Weights of a small GPT-style language model, trained from scratch on English Wikipedia.
Size: width 192, 6 heads of 32 (2 for keys and values), MLP 768 squared ReLU, vocabulary 4096, 10.8M parameters.
Training: 148M tokens, 9009 steps.
Each number is 128 + 32 x the weight over its row's rms, rounded and kept within 0 to 255. Layers, rows and columns count from 0. The size above them is the row's rms in percent of the matrix's.

# layer 8 MLP down (transposed), 768x192, rms 0.159, rows 409-477, columns 144-191
size [101  98 105  95  87  98 101  98  98 108 110 103  96 103 100  96 103 105 102  98 101 103  99 100  99  99 102  85  96 108  97  96  97 100  96 110  99 106  95  97  98 103  96 105 107 101 104 108 108 100 114 105  99  99  94  95  96 103  88  83  95 105  95  98 106  95 102 100 100]
[[124 117 133 146  95 153 112 115 137 151 106 149 133  76 152 203 151 107 176 130 106 116 143 133 157 134  77  66 160 115 143 166 132 142 166  97  92 170  71 177 167 169 169 151  80 145 113 115]
 [149 146 159 149 147 106  76 157 122 129 122 170 109 128 152 133 148 179 164 102 163 105 107  75 141 161 149 118 183 129  99  94  70 119 132 150 125 145 146  95 128 150 162 100 109  87 146  88]
 [110 107 179 131 135 111 142 113 115  90 118 109 120  97  66 120 113 124 124 159 138  97 138 183  92 129 119  84 189 121 119 160 150 150 187 124  82 153 133 155 127 140 116  87 103 136 123 144]
 [ 88 153 121  91  90 147 101  74 107 124 115  84 129 115  85 138 139 101 100 117 123 103 108  76 114 102 150 101 103 130 171 143  98 147 168  89 140  71 101 125 102 100 164  53 119  71 191 167]
 [ 91 119 151 136 109 119 148 101 192 106 171 112 130 147 110 132 177 103 147 107 130  55 179  90 149  86  92 146 147 175 161 100  87 127 164 113  82  82 175 105  86 123 168 183 171  70 141 137]
 [177 190 126 103 145 125  92 117 143 129 192  96 108 147 148 147  47 155 109 105 116  98 153 116 119 121 105 186 124 108 189 128 200 146 133 157 108 139 177 140 159 124  65 111  80 204 114 158]
 [121 121 130 177  93 215 182 122 139  73 189 108 169  59 132  99 181 104 117 133 145 152 108 133 106 152 118  91  70 114 160 126 119 144 120 118 144 171 141 155  92 163 119 134 103 107 174 115]
 [166 171 120 142 166 127  96 113  70 133 135 163 128 110 117 128 132 125 155 160 131 136 153 237  96 130  60 153 145 137 143 108 194 155 108 175 117 124 130 125  79 117 150 149 130 123 154 196]
 [129 185 137 144 130 154 120 216 179 100 157 158 146  81 138 157 121 179 141 125 120 119 143 149  80  43 102 148 154 111  74 118 113 171 119 175  39 117 129 172 146 156 163 137 121  93 133 131]
 [114 159 163 100 140  96 180  88 122 140  70 131  93  80 143 140 103 102 147  97 107 143   2 114 117 107  63  79 131 133  83 149 117 113 119 164 101  72 150 150 148  99 106 144 119 145 143 142]
 [166 107 119 164 118  86 191  93 102 114 134 121 129  94 125 122 101 137  88  95 111 159 159 121 126 113 120 137 146 139 138  87 111 157 151 191 120 160 110 133 150 128 143  74 132  78 120  97]
 [104 146  90  93 167  91 158 131 114 163 121  85 113 104 166 156 157 120 201  94 127  86 145 131 137  84  97  96 172 193 113 163 107 139  96 178 149 149  87  98 100 106  68 172 150 136 102 101]
 [126 135 141  82  98 163 121  77 139  85 124 155 114 123  66 106 137 110 151 143 132 144 124  84 145 138 118 184 128 156 141 155 140  91 140 121 178 104 107 134 164 119 147 132 211 115 109 109]
 [130 186 114 139 104 131 114 112  93  90 170  80  54 134 154 162  87  91  87  80 144 157 132 186 127 138 162 111 117 146  99 148 146 170 144 170 141 156  84 114  72 163  91 133 116  74 173 108]
 [ 77  93 141  73 134 144 121 140 108 155 196 118 124  79 138 139 111 143 143 150  50 152 152 110 124 111  93  96 181 125 103 100  94  87 158 161 145 151 133 187 100 121  88 188 198 123 132 194]
 [153 141 110 158  99 180  92 114  76 163 151 128 132 119 136 125 122 113 134  85  80 113 177 117  95 141 118 104 210 129 152  93 143  89  90 162  86  81 104 142 174 148 195 123 101 153 150 112]
 [157 132 115 122 137 146  87  84 126 129 156  93 106 121 109 129 125 103 133 109 168 109 120 163 113 148 185 146  93 152 110  99 161 161 130 184 141 111  96  95 174  99 157 131  89 114 146 104]
 [186 178 193 192 126 103 127 143 146 156 186 137 194  67 139 105 139 140  88 100  97 146 119 162 182 143 136 163 136 159  64 141  96 168 142  70 106 127 135 137  64 144  88 121 114 153 165 199]
 [105 123  96 158 113 160 126 129 160  94  95 102 183 126 141 193 113  97  97 155 170  78 132 192 121 169 132 185 150 111 138 113 131 198 156  75 114 171 116 179  98 179 148 141 157  82 167 128]
 [150 111 112 129 107 130 152 112 149 154 129 124 147 113 154 133 152 155 172 135  73 103 180 134 181 118 112 196 136  56 129 113 130 182  93 138  92  99 100 102 182 117 167 141 122 170 109  88]
 [ 90 157 155  98  58  74 104  85 121 138  99 117 113 116 196 113  93 114 101 135 120  87 170 133  86 139 137 152 120 116 137 134 121 109 160 124 100  88 163 100 119 131  97 129 146 143 174 158]
 [119  87  92 152 160 162 176 132 133 147 142  98 145 119 206 163 116 117 169 133 169 137 130 119 116  85 118 114  99 110 135 108  93 228  93  93  92 125  75  92 117 139 135 168 140 141 183 145]
 [171  67  90  56  77 179 108 157 127 124 108  70 142  75 170 147 172 148 142 153  87 159 144 102  94 111 149 128 130 130 124 158 115 148 103 111 118 172 167 127 143 132 147  62 122 141 115  71]
 [140 127 177 139 155 146 117 161 106  94 125 148 129  97 143 174 158 116 123 160 130 198 163  83 120 115 121 143 119  95 167 113 111 113 187 167 168 113 195 161 124 108 122  37 128 139 117 138]
 [113  79 136 119 134 113 104 121  91 124 116 110  85 165 114 153 120 113 115 129  67 105  58 136  45 100 167 134 123 130 136 112 121 138  91 157 144 115  53 162 112 148 124 226 239 186 168 119]
 [159 114 156 140 136  75  81 117 175 150 123  93  73  94 157 133 110 129 172 188  99 129  56 152 105 176 101 107 144 206 116 117 144 104 150  92 162 103 110 165 142 102  67 127 113 176 122 133]
 [144 106 128 144 114 175 131 107 118  86 119 191 141  86 122  90 157 124 145 136 105 148 111 109 120 114 159 169  90 104  97 117 122 136 175 156 138 169  67  91 126 101 108 139 159 165 105 173]
 [142 151 112 172 185 128  86 119 123  84  70 184 156 104 102 117  85 102 126 117 117 163 177  84 102  72 123 139 103  72 103 147 179 126 116 116 111 115 107  91 107  98 134 106  77 118 126 174]
 [200 141 102 130 110 145 107 161 164 148 146 152 177  94 131 230 126 159 101 150 137 119 159 113  84 114 115 144 149 139  62 101 119 151  97 129  95 118 176 129 128 136 126 102 161 125 151 130]
 [125 148 189 106 147  87  78 107 141 146 119 146 183 116 148  70 161 161  53  94  83 113 156 117  95 124  92 138 116 123 114 177 102 118  75 181 100 139  72 163 160 127 106 101 113 105  81 125]
 [ 95 178 168 138 117 171 184 161 149 178 194 109 142 102 123 144 134 135 137  85  98  79 133 143 152  92 113 113 179 138 118 159 130 165 126  94 122 121 120 111  99 159 135 147 103 113 114 153]
 [125 161 176 189 117 148 134  98 149 198 119 113 140 104 155 132 105 204 144 146 104 116  84  97 128  84 165 132 102  92 109 109  83  81 154 153  98 171 148 125 177 116 122 161 114  82 136 149]
 [108 138  91 138  30  88  82  66 139 142 154 118 109 115 147 164 146 183 110  83 172  85  56 147  65  99 135 119 134 103  95 156 147 115 133 100 121 141  99 117 151 110 200 176 164 155 136 182]
 [ 55  82 166 115 121 121 163 136 130  56  89 154 183 170 143 118  85 144 173 108 139  96  82 124 114 150 166  85 106 155 102  54 173 183 135 132  58  88 107  94 101 117 105 132 141 149 167 113]
 [106  97 111 142 112 130 133 149 122 113 137 153 160 147 106 147 102  97 128  84 121 166 141 153 182 134 123  62 142 141 122 149  57 132  53 176 108 105  94 140 146  31 139 188 215 145 172 106]
 [144 165 106 162 150  59 125 153  98  80 185 142 148 111 140 148 147 139  69 123 124  97 174  93 102 168 192 124 139 149  70 139 124  83 123 124  86 138 158  87 144  85 159  70  68 150 128 178]
 [118 109  87 174 133 166 153 131 107 153  58 133 158 154 117 121 162  69 135 101 143  98 175 127 141 102 145 129 148 161 146 139  97 127 105  78 147 124 142  90 148 183 115 119 115 167 164 176]
 [117 132 180 161  68 144 125 146 169 125 175 120 111 149 124 137 133 153  50 144 107  94 143  67  86  82 116 148 143 137 181  79 103 180 107 134  82 155 125 147 205 118 142 151 165 122 116 107]
 [136 162 124  89 101 110 179 131 192  57 119 106 181 152 115 178 183 179 146 110 166 122 111 119 186 111  89 166  98 124 116 105  84 137  90 174 100 120 165 147  62 200 144 208 181 167 123 111]
 [178 136 111 125 177 179 140 204 110 124 147  88  67  95 139 126 124 136 131 173 171 109 121  83  82 134 151 153 101 174  41 185  88 140 160 142 119 152 125 120 129 159 172 141 134  96 105 150]
 [ 74 155 175 150 136 191 130  78 123  91 120  90  97 135 157 124  96 177 163 145 139 114 201 160  95 135 140 103  95 147 139  98 154  31 110 171 187 110 191 120 172  86 100  80 126  73 101 151]
 [100 129 106  89 148 101 125 187 164 132 108  78 133 177 114 119  96 133 148  94 149 140 136 184 109  57 116 170 158 146 114  77 175  73 135 127 108 148 160 182 130 127 157 134 131 139 113 155]
 [142 160  84 132 141 153 128 171 124 123  99 138 127 146 152 135 157 160 129  81 152 125 196 143 139 125  96 122 152 130 113  73 136 183 141  97 199 105 195  82 100 159 152 176  84 137 153 107]
 [109 128  88  87 139 124  62 109 193 200 123 119 144 158 119 139 122 106 123 154  95 113 172  94 169 124 107 123 102 114 144 193 175 138 132 131 119 111 126 118 106 173 137 124  96 116 203 121]
 [125 160  89 162 107 115 137 156 111 152 132 186 131 109 138 167 160 154 131 127  98 130 124 147 158 146 145 114  95 107  71 130 131 116 138 111  66 165  70  75 199 108 134 121 103 114 119 126]
 [149 106 161 174 106 206 118 181 131 134 134  97  88 112 173 166 131 139 167  84 144 179  54 191 156 103  90 100 124 125 116 123 151 122  98 110 113 134 149 156 159 146 182 157 116 135 128 113]
 [136 111 153 164 120 114 129 146  94 186 184  90 147 109  94 208 150 132 164 181 118 124 156 100  85 154  98 146 144  76 149 116 141 152 129 155 122 131 155 123  96 129 110 118 108 167 145 176]
 [126 123 149 147 139 141 161 205  90 119  63 104 124  65 100 124 132 152  94 107 151 162  63 139  86 126 166 140 133 123 156  86 108  96  78 166 132 137 165 119 103 164 134 124 130  92 119 183]
 [152 137  96 191 110 115 103 133  95 119 123 109 142 136 105 144 151 178 139 144 136  98  76 106 126 106 128 130 160 107 139 168  92 115 156 131 158 111 113 126 100  95  93 123 102 154 135 140]
 [128 213 126 175 124 150  83 119  99 105 118 124 181 138  94 203 110 100 131 140 137 134 144 132 120 126  82  83 138  98 106 197 127 177 121 157  95 134 134 179 153 151 173 108 149 153 134 186]
 [132 127 162 119 144  86 156  94 156 158 190 141 181  88 139 133 146 123 107 156 166 124 152 142 151 183 115 153 113 163  44 120 183 129 154 159 119  94  85  76 114 111 148 100 120 141 183 126]
 [145 126 119 135 144 140 100 200 171  68  93 189 182 104  61 131 137 109 149 119  85 103  83 141 156  91 135  90 116 123  82 155  80 128 145 101 136 103 159 109 142 129 196 153 161 134 126  53]
 [143 136 124 131 116 147 125  98 189 110  74 157  73 141 154 146 172 148 113 117 131  74 101 172 164 205 132 155 161 115 145 104 126 174  79 166  86 107 150 105  77 153 127 118 162 170 115 127]
 [108 157 138  88 126 153 136 100 144 128 134 115 148 113 169 115 124 110  52 162 131 242 113  76 150  92 102 138 155 151 123 109  60 132 209  87  96 181  92 125 106 118 113  97 165 133  86 147]
 [135 119 113  90  97 100 113 149  88  88  64 110 140 138 124 147  96 144 121 134 102 127 103 192 144  91 184 168 110  91 180 133 179 126  58 135 220 159 115  91 206 123 124 113 166 167  91 112]
 [128 134 144 109 167 163 175 149 159 107 170 134 137 100 133 124 148 121  87 140 129 107 110 149  65 137 140 156  95 110  84 106 122 115 115 112  97 137 135 166 129 127 165 111 118 208 137 119]
 [112  88  62 137 121 109 195 141 111 101 113 139 148  86 160 121 178 195 137  90 119  60 146  82 119 123 177  76 128 130 190 104 121 170 104 116 129 124 101 135 181 143 183 142 116 135 143  98]
 [ 75 226  83 115 112 127  95 134 128 131 154 133  99  82 137  95 108 105 171  95 175 138 175 141  70 131 139 131 131 146  77 111  88 111 109  66 102 120 140 161 105 106 162 161 156 110 152 121]
 [128 110  99 123 117  67 113 133 154  94 106 138 115 142 146 187 115 127  97 152 189 102 124 135 176 121  38 152 190 126 132 130  92  71 118  84 171 181 129 157 136 146 215 139 110 185 145 117]
 [127 180  89  98 137 128 159 170 139 140 140 231 115 146  97 165  95 143 116 135 136 122  61  88  87 148 101  90 140 142  90 115 127  78 147  89 109 148 143 139 117 124 134 117 164 164 125 131]
 [101 115 153 170  98 117 122 112 103 111 106  75  91  95 103 106 154 114 128 125 179 131 110 166 123  93 105 149 191 111 169 142  85 135 179 101 109 177  92 133 159 158 126 148  75 119 161 150]
 [121 181  36 100  61 167 112 133 135 138  79  97 175 102 213 184 104 127 113 151 149 123 135 134 117 165 154 117 128 153 101 144 188 106 196  87 117 165  78 145 137 145 105 118  85 109 132 110]
 [112  87 127 144 118 117 147 111 167 111 161 112 113 144 133 127 125 136 153 112 153 132 173 137 152 127 129 134 168 124 164  96 122 110  90  75 142  49 170 178 165 107 181 193 109 193  83 170]
 [ 69  95  56 125 152  55 151  55  79 100 103 114 146  90 100 137 123 135 123 112 115 113 132 128  77 130 101 197 180 127 120 107  96 174 152 117  84 182  89  71 124 142 125 114 149 119 129 158]
 [139 102 156 145  96 164 112 117  95 170 210 100 111 165 127 130 135 165 157 107 159 151 143 151  92 151 138 143 117 141 177 188 115  94 141 180 124  93  89 140 150 128  96 103 123 118 112 126]
 [130 169 141 113 113 171 168 153 160 183 188 115  89 177 152 109 120 101 102  95 120 143 150 123 110 191 127 125 166 114  98 138 145 140 146  96 122  86 130 173  91 111 157 114 133 146  86 148]
 [195 113 134 112 154  46 144 122 107 137 116 155 102 117 134 107 207 125 145  90 148 174 158 163 148  90 113  99 128 114 150 133 171 144 118 132 136 176 113 100 118 114 113 138  79  91 107 190]
 [137 180 105 151 104 141 169 151  81 112 129  55 124 162 155 120  67 108 127  69  93 176 114  92  93 151  44 142 126 122 153  88 128 180 117 152 108 112  80 216 151 144 166 171 106 188 176 121]
 [143 113  93 152  86 127 118 168 122 150 109 113 104 145 151 136  83 108 111 112  73 127 152 153 119  86  51 199 100 130 117 126 103 136 150 158 119 132 148 176  97 156 145 145 220 129 137  91]]
# layer 8 MLP up, 768x192, rms 0.165, rows 410-478, columns 144-191
size [ 91 107  92  85  88  95  93 103 108 112 106  99 101 104 101 100 112 102 102 112 101  98 102  95  92  98  95 101 107  99  94  99 104  89 107  95 105  92  96  95 101 104 110 104 102 104 102 111  99 117 103  91  99  91  97  93  98  83  85  80 107 102 101 112  90  99 111 110 100]
[[140 137  68  88  95 150 121  93 167 133 138 120 199  89 134 124 106 165 208 221 152 125 171 104 106 184 147 146 143 126 135 147 128  29 103 140 134  99 160 138  87  91 197 114 135 149 177 111]
 [117 103 162 130 145 165  53 129 181 171 122 164 114 139 114  97  89 104 178 116 116 180 118 144 173 119 116 106 144  80 139 177 129 138 104 175 142 148 144 157 150  92 100 128 145  92  93 101]
 [216 175 118 143 188 117 160 139 162  81 107 211 134  91 111 143  98 103 121 123 163 124 137 187 137 104  78 122 151 153 113 125 133  86 103 161 119 137 109  78 120 170 128 168 131 117  90 181]
 [138 149 189  99 135 148 158  83 144 145 129 124 107  48 145 150 135 106 111  67 120 132 142 147 224 121 174 176 110 128 133 176 120  76 126  47 136 157 109 122 127 144 101 135 117 130 175 105]
 [143 131 119 148 145 202 144 115 118 126  94  85  95  90 204 143 122  93 199 154 150 100 124 165 131 137 182 103 170 104 129 106 133 168 116 113 185 193 145 139 164 105 153  93 174 157  44  71]
 [107 130  73 158 116 148 126 125 179 141 158 124 122  69 100  96 178 106 141 180 131 144 124 102 115 130 179  91  70 139 136 136 118 138 117 160  77 123 141 125 132 149 102 124 182 153 140 109]
 [104 151 112 128 138 167 131 104 129 113 126 179 123  92 128 119 106 171 132 213 188 141 144 144 140 121 139 119 134 109 106 162  77 127 102 132 146 224  73 103  70 111 103 142 138 115 153  99]
 [178 163  73 137 110 110 182 138 139 123 164 167 141 145 130 129 148 203 133 121 181  88 117 131  80 126  85 147 152  54 127 121 158  92  73 155 138 192  76 196  86 174 115 110 125 131 125 121]
 [135 128 121 118 140 142 143 126  78 158 116  84 144  73 146 174 121 142 141 103 124 124 114 132 164 104 135  90 133 159 117 176 127 163 104 139 130 111 100 114 122 110 136 140  77  71 166  84]
 [ 79 152 111  66 148 117 138 158 127 154 109 193 135 155 135 155  89 121 171 111 207  87 132 161 155 132 135 164 178 166  99 104 178 147 136 179 142 182 137 138  76 164 126 168 131 115  88 130]
 [111 108  88 125 105 125 155 109 133 106 117 117 180 104 125 101 105  93  72 127 152 149 118 140 117 139 107 134 117  81 119 112 190 170 111 149 158 144 172 118 101  78  64 103 111 135 204 130]
 [171 127 132 163 149 137  90 149 133 157 173  99 127 147 154 146  96 149 161 126 161 143  69  84 137 159  93 151 141  89 108 103 149  96 139  78 108 136 183 121 115  92 104 150 155  85 191 168]
 [137 148 171 124 164 129  75 101 151  76 127 132 163 139 127 126 126 171  65 136 126 169 130 107 157 139 146 158  99 139  51  81 133  99 145  94 123 144  84  92 120  98 155 110 184 140 179 159]
 [ 95 165  87 104 114 220 108 125 107 132 123 124 124 152 121 100 111 105 151 115 142 175 196 111 145 107 124  81 193 141 157 134 145 156 144  93 187 109 113 149 148  84  80 137 144 114  92 111]
 [172 110 109 178 191 184 105  94 137 153 167 203 117 180  67 102 118 136 111 108 111 100 129  92 103 113 127 171 222  98 125 115 172  63 113 134 153 113 140  74 153  96 156 151  77 140 104 123]
 [103 122 100  94 147 120 127  76 127 170 147 133 162 145  94 115 138  77 130 171 127  93 105 148 120 108 150 141  81 109 134 121 143 144 195 122 100 135 151 161  71 121 124  61 190  93 119  68]
 [182 138 128 125 128 105 120 127 149 135 141  72 146  74 136 113 136  73  44 160 125  98 176 162 152 118 177 144  89  77 100 129 143 143 125 154  78 152 119 139  97  69 103 168 135 159 114 153]
 [108 103 124 188 112 107 180 146 111 155 100 129 168 139 120 168 168  89  85 158 144  91 141 147 116 107  84 178 177 132 162 139 115 132 161  73 137 192 131 143  97 134 150 160 154  94 127  80]
 [131 156  65  63 164 110 150 158  67 142 113 101 120 153  98 121 130 144 143 178 155  85 220 123 119 135 114 150 133 134  92 125 167  95 119 134 146 143 116 162  96 148 164 151  93 132 108 158]
 [ 91 202 104 111  94  76 157  99 133 165  97 127 135  98 155 129 152 146 125 178 121  85 147 162 109 128 145  80 106 117 159 182  99 103 129 127 100 110 212  94 142 146 125 181 149  85 135  98]
 [ 82 128 154 119  99 175 180 124 129 105 127 190 115 111  50 134 127  79 126 105 146 179 142 111 109  98 139 179 121 105 124 151 184 153  82 137 162 175 162 107 131 129 146 178 120 115 104 152]
 [183  83  99 137  90 134  72  98 131 117  72 116 176 151 111 148 107 133 149 117 106 157 141  97  77 144 183 161  89 126 129 122 136 111 148 154 118 129 148  73 127 166 179 162 132 155  97  76]
 [122 115 112 102 111 133  91 195 125 112  80 195 157 107 109 140 132 129 153 208 135 144 170  90 136 138 123 109 132 105 155 146 105 120 117 174 181 111 145 155 138 160 115  60 136 125 156 143]
 [ 84 160 124 159 168 100  93 122 119 102 133 125 102  62 114 189 108 138 174 124 116 110 118 142 151 133 122 172 117 117  90 123 168 142 148 186 102 146 127  75  66 105  65 188 127 156 133  87]
 [139 100 150 134 114 120 144 133 105  99 113 105 103 101  79  92 125 122  92 150 101 172  89 130 119 156 170 113 166  71 106 120 136 120 121 147  71 101 153  98  76 130 123 100 104 164 141 153]
 [133 140 107 166  86 119 143  95 153  95  93 106 127 131 180  93 127 124  84 158 134 216 178 170 127  95 120  98 176 145 121  83 195 139  86 128 137 167  92  98 126 149 119 119 147 145 184  89]
 [ 86 100 121  99 111 124  84 170 121 101 125 132 101 131  96 136 113 142 108  90 160 150 137 162 114 130 147  97 125 116 137 142 127  82 133 116 162  96 157 111 128 100 121 114 154 114  92 117]
 [169 149 172 129 194 151 125 136 118 139 100 120  77 173 132 129 163 149 128 152  87 122 138 160  85 154  97 140 153 122 171  94 172 110 135 101 208  69 145 151 124 169  87 115 169 164 113 134]
 [108 183 166 160 157  78 152  97 156 189 100 164 148 156  97  96  98 197 106 120  77 157 104 121 123  91 190 175 107  35  80 120 115 148 144  86 114 126 181 201 161 146 127 117 123 114 129 105]
 [102 142 131 182 200 140 113  88 119 119 107 100 166 101 172 111 123 149 137 166  79 131 157 100 153 131  94 135 166 204 146 109 148 154 173 173  96 175 114 102 144 158  93  96 179  97 123  75]
 [127 182 144 128 130 127  81 157 115  84 104 137  78 120 113 149 176 109 174 145 143 109  78 170 113 124 152 109  98 133 115 119 125  73 141 126 109 184  99 108 106 141 156 122 200 188 144 143]
 [100 142 119  86 132 130 195 138 112 122  90  74 138  70 112 157 129 102 130 139 103 136 114 138 107 120  57 108 174 178 174 145  95  96 172 130 124 121 104 166  93 153 152 116 157 125 112 173]
 [110 121 144 160 171 133 119 108 103  95 127 136 142 215 193 192 106 128 110 158 124  96 152 156 111 151 175 104 141 213 106  95 155 126  92  98 122 129  58 104 165 110 127 105 148 149 175 103]
 [ 93 157 153 112 116 105 171 104 156 132 156 108 114 115 118  92 145 151 105 115  74 131 158 136 103  97 178 108 126 119 113 108  84 115 114 109 113 107 135 133 109  94 150 116 107  90 151  96]
 [115 100 121  82 132  83 135 141 105 113 144 139 120  71  93  78 121 145  92  74 121  65 103 184 100  86 151 153 121 135 141 103 154 159 105 149  64  87 106 127 152 160  87  89 105 165 147 164]
 [ 53 184 157 102 130 156 101 142  50 153  98 135 121 192 182 151  66 174 180 150 134 116 162 107 119 153 158 131 107 131  83 153 224 186  78 120  98 149 158  99 148 128 147 130 123 119  93  84]
 [103 105  82  41 146 115 170 109 138  58  98 139 110 171 160 100 186 130  81 164 160 156  91  75 165 121  82 151 113  94 115 156 128  92 124 130 141 143 119 112 178 138 160 128 116  66 159 125]
 [183 141  75 122 166  81 133  65  97 101  78 126 107 144 130 175 113 153 136 112 158 136  63 123 131 107 135 195 165 102 164  95 115  99 136 145 133 102 155 113 189 113 158 117  99 119 116 146]
 [154 133 141 161  92 182 115 121 165  94  81 129 137 111 153 151 122 176 158 130 104 142 116 130 118 159  85 138 132 146 108 211  70  83 159 169 118 140  96 139 110 180 178 120 154 115 165 178]
 [133 121 112 117 169 184  77 159  70 102 120 110  47 166 117  97 123 246 148 120 187  86 159 138 115  77 143 150 145 169 141 127 121 132 153 138 107 108  76 164 123  75 139  91 156 172 128 150]
 [113 158 139  75 162 113 156 156 152 116  88  78 115 120 138 114 132 153 141 101 128 193  95 114 100  70 122 118 130 144 173  67 152  67 130 136 161 152 156 141 131 137  90  84 126 129 129  92]
 [107 103  88 157 138 155 112 143 108 198  63 112 110 159 146 130 111 116 101  58  78 172 166 145 147  95 119 149 102 124  87 106 157 150 129 108 172  93 229 102  85 124 109  66 142 106 112  79]
 [101 119 102 103 115  99 137 138 124 125 104 175 159 114  89  79 101 118 107 148 115  83 111 146 144 142 157 153  89 113 121 156 109  86 166 150 163 130 147  99 166 122 186 132 167  57 124 139]
 [ 92 203 107 110 117 100  72 166 115 132 100 128 153  54 170  68 137  97 142 163  96 112 110 131 110 131 116 103 147 145 139 144 117 127 180 183 133 102 128  89 103 105 129 103 159 140  91 107]
 [142 142  54  82 176 148 113 187 121 131 130 107 109  57  87 153 129 173 144 106  99 126 129 183 195 106 101 124 103 135 143 164 115 120 121 162  91 122 157  72 124 141  61 123 173 163 101  57]
 [135  77 150 148  90 122 103 135 170 136 125 247 104 152  66 152 120  63 181 110 135 166 125 130 149  80 122 163 171 151 184  89 130 165 102  67 199 174 109 149 144 174  69  91 163 115 148 178]
 [167 103 146 132 149 165 166 101 101 101  95 156  86 179 102 139  90 137  93 152 149  79 135 132 127 135 175  93 110 121 136 101  98  96 125 161  47 142 119  97 105 116 121 123 124  59 147 123]
 [141  33 100 169 136 106 131 109  95 123 135 122 133  98 194 115 152 145 138 181 121 148 108  62 102 157 117 109  78 135 134 141 174  96 126 145 117 151 137 149 194 101  96 128 111 151  95 142]
 [ 97  98 127 146 195 114  74 126 152  74 153 198 138 184 160  96 161 167  87 110 154 120 135 116 114 155 171 162 135 131 142  96 151 158 120 115 141 129 123  82  68 110 126  79 114 126 113 166]
 [147 124 141 129 184 161 117 139  66 108  98 145 149  62 134 171 112 105 171 136 138 170 144 140 127 158 142 172 122 145  77 102 120 126 116 130 109 137 118 100  98 110 151 108 138 140 133 120]
 [126 148 132 199  83  83 204 176 165 133  74 161 117 119 104 108  82 107 162 118  80 173 132 160 127 116 117 155 146 118 118  97 128 144 122 113 114  71 159  99 138 106 152 121 145 150 137 146]
 [123 156 139  94 119  85 216 110 164 181 157 121 105  97  89  96  79 120 167 126 140  84 157 175 172 162 119 183 109 114  95 121 116 165 158 108 152 160 106  88  95 146 129 110 131 165 120 162]
 [145 147 119  87 153  88  99 148 144 129 159  85 159 160 129  80 167 178 144 144 140 106 112  54 124  73 133 141 155 112 205  74 125 138 145 180 131 150  91 133 175 101 122  79 181 142 131  92]
 [134 126 181 143 136 103 189 109 172 138  59 129 132 131 140 224 100 136  85 139 136 131 135 130 102  59 135  99 148 154 120 179 169 106 123 126  61 134 107  78  84  79 163 177 102 141 144 107]
 [ 79 145 146 135  93 131 133  87 161 107  94 170 134 132 174 175 119 135 171 196 154 114 114 156 155 134 164 100 128  90 141 152 134  89 112  99 141 199 194 195 130 126 115 137 171 172 148 135]
 [125 114 132 212 140 217 138 130 142 131 162 157 139  61 123 117 150 146 149 165  98  89  69 136 119 202 118 115 100 145 186 122 136 106 150 153 130  93 103 168 115 153 122 119  95 117 112  83]
 [170 125 126 151  74  93 105 184 113 153  76 112 128 122 184  64 163  60 188  92  88 147 124 149  50 125 109 123 157 111  97 171 109 102  34 137  90  66 146 155 121 104 188 114  99 122 125 132]
 [150 144 105 110 124 135 126 127  78 140 116  89 108  54 128 152 198 101 179 138  87 121 136  97 142 108 146 104 116 165 133 114 129  33 140 126 131 151 167 166 133 110 136 144 119 148 153 110]
 [117  80  75 147 190 168 121  84 110 185 112 159  94 120  99 125  87 113 152 178 153 147 146 127 104 157  79 128 184 192 122 120 121 187  98 131 109 113 178 148 134  92  90  63 161 140 119  98]
 [157 149 116 167 135 145  74 131 113 128 101 166  90 108 129 111 102 131 161  71 116  94 127 161 155  81 192 102 150  96 140  97  89 113 130 100 129 168 113 156 117 119 107 147 151 118 160 112]
 [159 133 100 129 177 110 154 140 142 170  53  82 129  99 134 111  99 138 113 207 120 123 127 130 129 146 131 100 150 127  82 121 102  88 128 170 174 108  90 122 145 120 152  71 165 142 105 158]
 [130 118  53 194 125 117 129 101 127 110 155 104 119 128 135 129 124 142  97 132 167 187 216 120 156 141 103 117  87  84 180 158 147 119  94 157 158 165 182 105 104 117  96 196  94 146 153 154]
 [136 118 151 124 184 106 117 132 128 128 140 104 139 150 176 164 170  43 121 164 129 159 135  93  82  79 200  83 132 134 147 161 173 198  90  93 143 151 104 157 146  93  97  89 127 161 127  80]
 [109 196 108 150  74 145 135 154 115  73 139 142 113 130 161 154 114 112 148  99 125 138  99 110 191 210 185 133  70  88 125 139 170 158 106 117 167 136 101  81 100 120 126 135 142 109 123 103]
 [145 173 153  86 172 156  90 126 186 130  78  90 139  95 114 114 152 173  94 119 107  99 154 112 150 160 175 130 160 111  97 120 109 115  91 104 134  64 151 168  69  98 111 147 176 120 112 112]
 [183 131  91 130 120 106 134 212 199  58 116 119  97 169 111 143 102 158 160 111 104  88 106 175 153 104 156 117 108  82 119 197 133 107 129 128 138 153 122 110 130 147 156  91 119 149 117 152]
 [ 95 127 140 138  99 153 104 184 135  83 106 143  95 124  91  94 118 157 135 110 106 153  97 127 110  90 112 131 197 159 102 100  74 123 171 101 145 151 161 153 125  78 173 148  89 116 137  87]
 [116 119 116 103 119 137 157 162 123  77  80 158 164  74 168 105 102 114 122 133 123 160 132 135 161 158 144 132 106 155 162 116 148 158 141 124 148 124 158 125  33 164 174 109 197 123 106  71]
 [113 146 120 155  98 114 169 117 104 148 117 148 118 143 121 106 125 215  88 105 129 201 170 138 120 107 168 118 107 166 113 135 140  41 147 123 118 169 102 187 119 118 118 106 160 186 164 128]]